Each number is 128 + 24 x the weight over its row's rms, rounded and kept within 0 to 255. Layers, rows and columns count from 0. Numbers have three digits each. The size before them is the row's rms in percent of the matrix's.

# layer 8 attention output (transposed), 224x224, rms 0.0597, rows 122-127, columns 112-223
108:131124087139101141125135100115126144166144122134080151142114119157139142159161137126134132125131148152123128131136107071149137093143109064110143117102151117097076136136159150077110163122115127120157137157128152152125153103101109094125119096120137088122134118082085121107139110140122100140120163124082098130148138100133131156155108136135
109:097101111119125084144152155120150159144114093138148096106103098120127120143154129127127137115164149150115155135128125082113087137109154114137117140106121126070128116115103110101132153134137124165117156163122157169137146139135164114114106072140142138079149149144138166128076154122094153153147156153131181139145118089135142103137121120134
103:121146119118130112152110149118143098150132151153134139137157155105123141157149141095095149131112147142151113123071124128087091119090150093121113134141188123135136143105123137095121176136157099111109177169146168112150149129169112113133138114151088081125108127150135128159152149132173132124107170080108128118115106121136106130113076121115
116:126142117124105175157176130167118071130123124098101122129130185121112099134097153144080118131150159142125151148128145126166078106125111136130098131147162066152131135123161179164100184168113103150115116131144134138153122117131132147112136093150118105171121138114073154156131107124110121082138152136104171104129095116113135153118094135123
113:125133125157181102116076170100158109116110102112088149120131125117112135109105128115120131121146147078120107127097124172120102169153093180142142130159167099150145154121134132116141108111112116116148148130121112133088135160142151105136103135152119127138143085156129138101120140084145145138122102138131144100153126135097096104168150140142
117:106111157123167148128090157117090135146085160148118131112124150162163160107132121096127122127134088140105140090154124136130119120088107114118128133174117085121132092127110128095092099123144093123166132108128150143112140139166126091143096143142128138129090158140121125138114112137102115139135137066142106140151157115102127107093139124165
# layer 8 attention value, 224x224, rms 0.0586, rows 123-127, columns 112-223
102:141100156101117132128142068148150139102085102146140118130088118121121109100128191119120113145131139131128162125157162130119143083111158108110119128095145118135123105112175108134134129124198149096131069122111099114124122095104076126110152118080096128136136073136138085088133148168127158141088154105128136097112129096115123113106129143112
102:123126066147122141135124178123131106156192114145175130118145122110134122141100053124126123159146097101193081130156155102170149110138151135113157150134105100117122122140095125139124131124083098125130124124143143145116094124115116122159159140148080097149058133179119115151151134130117188115139098118128158114118131115149178179124135137100
112:142133116116133157132130111110152082146108100118155133104110123150141123154116089131079140134151120124133099128124168132148122117146147123143122141112104073087118080187095146166155139115114095118118095131116144141177121170146126144114165172107125149163079123168106105099130072072114123144134117146122130116145164109128121175126146210161
109:097118143154106097126153179114096116118148112139095112090144113064095131123101113184116089130106156104136113118099065111092140126132093119109129102126106146164096106096113155143084073116062128171131138093127176128132112137110154138120130099129110120137155101081115115134118109147173132125115118151113155148139151119169114138152118144124
110:128135121113149109118159118150159116127180132123095102127103125091155118137124115105138142132107156180113139162109137116096154130087165111123131159131134148149129139124143123112130124136066075131134177170142104120145138107083127122130118165118152132126165144143146093124101140140139167114111138106106113144120141143115130148061115098106
# layer 8 attention query, 224x224, rms 0.0735, rows 128-151, columns 112-223
103:172134105149111157125134141119171131160128108130128138143094170117169133116155100120178113137159124127117098146141122098162177143132098109179154121136124086103148171109113122112129111121152134105102114133131144109088119092127138134140146134168133120149126124192120158087142132133139121155116112105166154120127106134126180132111116182163
099:156119150149118167133174162114147114161149109165122151154156170086111139090139110089077135149144127117132149135131098128182120160157108124162154057101104103121136148091109122124101128107074130121113156174098140102089158088108140089150156154137170162124137119148143171103130128144132096162084125165140124099134125140103125139100136138123
109:117132164123143123125126121147105082105133170125123092106154114123135112138124164095121116098111185114131119115116116152098117068131170155116100169173115161156104103167139139117130171162110107141151091084140129141167114176129096134151139119104125101126120132115113102165109099114152170101168120131121110135140118096152061128138130090108
089:103097180146136129142085127104099129144145172147159087149090109149136135134131149104124113147146113126132126150134149136131081096126137117160155136152120151188078149117142158148105136155135111128153101121136125146164160183112116181099152170094137139084124150096120112129148110125154125095137126162132096118152123131114122126128124109115
089:145119078104126120126181116098181117139108106131110140120169108093122165137134150136190122138149106117148090147145146107156158109179153115109112130133152123091102155102107084126112105090146131147126097182112126131109161140135156089147125193131145171124146109105084121110113174110129130147103134115090101120122120137126118170133134137131
085:137099108129109098168153133153142139124104085109123126164117096097153120137144143137176128139143115122081133122135139100155102097173160111101134156123112110169120167134111110170078135128121158112157104122101117164146133134137121159163129142127128158109125136078102155134124181158127123157148160157101102123133136141078119173127150112144
078:118095149105112106166110127109145127135107129109126122162115136150133089133141143119118143143131100119071136123116133141151093115123152104133123137169098129156082191107123125148088151133105118137165104121090127159169171152106148167147149140148130119121143144079134125115121120148153141127132140169148109128138145133084115150126141132138
084:151143144121139154165193140128143139137118120146125144144122089109133129130170182124109119117136152125133126116152133142124118124168125135094135116150100149135080184107077119140080153112126148132152098105124103180136166132117133140133143140114137124115126115112124157118135186136139146150102132206166112138142092127108084148077126126107
094:127158149115140175106118121120092137131157138166138130159166122108082149110123110120188103123128161140122133117099110098077094112115111117149106138117125072109144138131124105140147067132166107126115122119096114141123137114145090152115185151142138133095123108158152127107132118114149124106133135108122127145107140127126117135159103114197
112:173132128158123161124130129128097126130092124120102113130095127096134108137097106150155096124154115156132083131132168136119124143161097155122179160099147095087088144154101138156136136118154128125109130167177122106123154107133103150109115098102132152150156145168090138153158164165134103107172143120150152148138115155143166135117099174104
117:118130122126103141131107156103125128125121150150138141155090118112160106127116112115109113169141121155056122126150079135159104093115196128131153173075126129137151135142119136154119106111167112081127113092134124154138124111134146133138142100106138147130129121114130120138118109119092084103136141133170110129133172162133086175170114156142
105:094079111154132150147084089154133127135135172159127159153139143144133138120125127098152168153159128114135119208123135091155117167152106144134106148096102101103119133107130137113130077102149122157124134112116137128121119121145099132118163123121134187111110132126142117101165111105147149119134105145134101152126144165116139101144105160105
124:101155175113133144065141159126133120090151138132135124116165116163149151151126105119136135093133131128142098136120142101114175185103104138138109133092154137114169061134144109139175107155125109108074147126165157095079112100125097078098135122123152141128130132148147119102095125099072128116145116130115134149133136123163152134150129137127
107:143161088095104164156151132153109154109161155091168161097123131111140116138141085090153109113131151146138134136078151114116135136126124149098141142084143125129125129158104117127165102136114172107156138109110072146117129097131105123100150115099144170153132124130116127148134155114144174143133170095086129151152172122129152162187114136122
110:079099142129106124131144108157139132132115112125140101161133131074109146109133073103151085106132122133168105122161108153132152102127132175102098148097176071131153106140074112147149124133114153159122115133098101116115106140131165131164120160094075168188148105147153133111137142114136138147162138136092142147080117120120153123119148134180
113:110175160146134165153150124118121105130126135137137103145066159172130121084123127149079155145186108122110112151154185127128100156131142132132174151094166104102093104158129160153124137126143099133127103128132118105130146116086105097157097078141131150157137148114135148150109084143145104138136144153086122107128131128091121135161115152129
105:145113155126114123137139143149132126178157114157163133137093137099135160127149143164110118164123069103142128128151095138176106121150091111124155123156100081129118145113128120184106148110099157132120117149119155105128093125133157134130151146148138137154096138118118200143129127120141127128070149136129160109110099150101146144087106118163
105:128102137151107085147105119126105131141136148154154118160163098141116148115135134138099142108119102134103138126122081172155088097134151103113155126136124142180097134102146112156103122111125144144150084142093172142150129198149143116111135138094143139092115142073127167150116140078141140134135146165121104137116130116091096112092169139135
084:138173081113097148115183104143131132146124128100099135106154133121152115140110144115110120099155146123137113133135145100090163156128128142141118107138152129059170117140149139103165122149123143137102152135161090115115118082121099102151095088099102131186188124161107119151156121161110107147132156119128123112130128134131129137115139107087
082:115142131133125155105163132151122138152158131116126100108111154145149114133123116112108091096151140145155127127127154098065135160103121160125147119143168146093153101162130139118147111185149136141111126098190087125099087114102124105114115109112100137160154113146108086106132106132112138085126111092113153131141112130135143106141100125102
080:122114151111138112157073133137104134101144132148120118128135113151121110100134149161153151142128109141103130132137156149143067102140125102120136138101096130177068160133104117175070179132084114147158138141109157141154147159150134167114148137150125112087120143122126163154143113134146135133138136169140129118123137100101119128112150113157
092:126147120155132120122118142124103098152109156099147091144094127119156162143129132112150068142092105135146105176129147143150120148139123129132169123133149147139146168160151122117160106150173109151107092076176086166148107093123147190096104127113138129172111144136114107134136126134118137098172127137112143130093163115135107145126153137178
079:128120171112129143111129155127114125121112150180160168118115139190166138135147139102114116140122111101122141099150130107109150140120109140159145118136084155127107122131183141101136114121148092120131136085132145143114085106084090115118144063123141143120138157151131124134148118136099099078108133130172162167135148118154141112111130184146
097:156135119078105118134139121140140114153122109071119131129123108155188114114123133136072118148147100118102189141155145148175118152137135126113162160130151135127118156165165140101158158086144133120127085171157136137138148085108100159133108135095128166164152135087088142140096146107123101121108146120102145131152166161114151113142128161140
# layer 8 attention key, 224x224, rms 0.0716, rows 128-150, columns 112-223
104:151106169078122095113145168094098135131109129123114188132119148121088104118131166141108131131124172101135155071117100112101133138115089113123144106165178146137104079119152113110148078130070086170143120128132162125135135137167126151105123150113127119150131129110179109142101160129084108116112122149129098112116108136117126140119119065121
084:127181156127121114120126128115117120118148125100132151105112122135191159118095123145135103123149146072160144116139153111119136142130137073159095198158141092143136180155120134089170122140099122132084148101123115097136091117139110134112102106121106122142155148131121138124112105141141150155168139107112174152116132102146139141146145120184
092:144107125139151162159100107122151160102124119123159089138157141103111136116125107118131139188069145156155142109107102166102091118112166114127147097134092182127132117132123130164132131087131117122155115128104102147143175114108118140121138144165115131096106140108105139145136149099158114134102129147158103121146140121127139131142151162120
076:146150127138172110170100119153170128135101133157171081137119167093126093106138109097130103178112109135149130087134115164152114125148133109128141117160114160132105105133122143109114182122126137123199163131135079134159168124108153120149115137115129113103107165121108145140154138088168125135086142110191118120142135142131105125136100140097
094:121123082154133099161135091180163151124106149110139130128092119076098128107169137109136150117161128103133120122113135121130186152093139168113120123103130165148170127141138120117103124147140160123135173138127139129116139153103149103121111187155118128095121142024134091107158123143125142096144150140112121083149140063095165108127129150080
072:177129142135177114190115118139130115154109167130167121118071168073152058128134095103130112155091111147152102109158104152144114122145144091135137148157133132131120129153115177102134135104132143125217145148131094127158174127129156139145082122115128126108130183129131148109133129088142116124106154093135103131123176128133145097109135144125
068:151133135141201114213098119108140122145111128141165091144086155108128095114123131108144130151118079124145103095140115118137102130137161071150125144137124125130086122113087134113121154105131134135198155125152083146158158119118147132143115119075157127138090165110088154116160114093127113108107121102163122121111132135124109126117107133106
077:126108094135163153196104106179154121140139170121139115121117146114116074120127122131120107168116129152115115135136093161127111118118108121099118126168126156111122126140098114113139159123104138133191156148128101121182130126123142138134145131095105111105142152115104148153141105119158129163090140093149107118133127112131145084109129133086
112:130151106117070118117117144138089122117128113135120187133159095141127148122139124143140136148147142118097162130093100122098144140118143152115122110115126142101128120143124134157173131156163130108105110096118169122104134147111140129118135030204158123157134082104116077089082166133120129134132080158100146129160105135138096127180120105129
099:152171099129117065086141100130165156133126123101152153125087113149143129134170082121109112107130113140121127120128148116138152155138075115110125166130132104127168132156134142102174111130128145143131118111119106109176126137140159153122111071133088145127156104119143142138126113133154131140107112160150143159113123122148125131112148146123
114:119158142131121087146121127115128112110091165107131112130148147127126172146135103087132151089160117136103161117105090113108184093127129109120130169122154166118148157158128146122147127116116115130106158137148133163124102134076135132096147114127124131130112126123140147150145130124128164106135099107138126155121100112163117134129116135104
115:191088131094156138110140129138115142180139113094107157107198127158170142116123154131101092106129122170107114118126149081117134183131123124112111137129099130129156125094139121106123156125150122105107129093134183104110119117165124122091119101134105123116122143117100153119111128167144080146143144127154186162139103121150114115120144098145
051:157085122131131115146125148123140144146134141122102138144146131117095150155153110093145161115145102167104129134139163136120100107157152128099165128131105136158093149094138119150102129098122150117116088159083100148127166156126158113139091152097125127058090102125136143134157141123121131103126144159155124102165125148106135137139144139167
106:110149115141100136159132107143112112157107125084109154092147160196151092156096129121137131110109130105114145119085118089083150135079116116170124116118147117136186112137119093120154125172134113120161092162121124144112124088159105141121095112106149130112143122121159093136124138120085081116181086133095112125105129082134146092133132103131
107:143123168108130102106103123130108118116131129111148126133079134107142099118149115125087124140207107123146165132102110098142096135131124173129151119159122148132155113172126143137131113115107138120122107148110106090159127112151140097140106129134129094127139124154129129126135138099084138118125135132116086163083152147112103126157183143129
111:112118150145127142106133072158127108151125105138125105110146153153136153106154146141141128115136114120077138153120118119141132150172107129162102131160137156101113131164141143131138102116130108154120116127139093107179126131123121109120106092125140102154127084120119173150130061183095110102138160068176168122127148140156122116177121160113
100:134154108091119063110150098136155097119095132099116149109156157130146120115096108126141083117117089116099169116112072125126147174111127078153158143161131125141172140133103120114147118151124085107117139106126143131118098153147134111105105105110156126098148128151140115119110148112100141193158160128123138132109137096149142095135180145124
119:132117089157146173129135118138124108119162129156125091130091149153123096130093113114159168111170132142126066192146154118139144103099147169114090131089122145109142117151120115158137128141151186119139125150177088151109121106109127138162158100105125143144127099132116105146150081166132122112157108104104108092142129160132122130133068152092
094:117143206133100185096123118114090096086129129114106128143167143143149122118129136137124137121135146096131148132112091144111124100133121142123091163118156130130146095165151110134121136171128117116081115150108128080152148160120138123135107137127123077139121172116149121089089096120135158130142091116102136123125164141096138141176148130101
090:078176160119111152105135114134077135127097116117124165146160099143134169116125173140133102157128150104101149114119108139102118173158108115165113146150144126138154141136153129096125143130101082126079154135075144098159153104162129115117123134111141090140131138105133148120061135128145155145127112165133165137125121137126100187127169109106
078:170140123147175122187129116139138129156124139137156101131113177091125076140130105109144103176112118153138125129115102169153113121139146113137151132138122132131116119119096162132130161086124120137201144140139059135170184108116158123152101107082130135117112165127122153151164133081152113120076150097156109114147165138135130102121104144107
117:112157159139128084115133126121104113082092131131143153123111117112139119068134133140104128144087142100135141107142112128129155112139110099112126136104133129102179134165188128092168113151122115099104153108114145108148120121125141145141098140099130132137110144141165113114109158132111165121134144173101125131097130124137123156148109122146
086:124125150139118115109137122143118129146128106097108199129162100156144191117110124110126162075133156123087166139133137084106148087138112146148107145122125124135131148137147101123111128155124108135067112073081166141102066118134131132112172142119105146139129108102102112112104123169142107152146119151108162177104117119144121151125092134129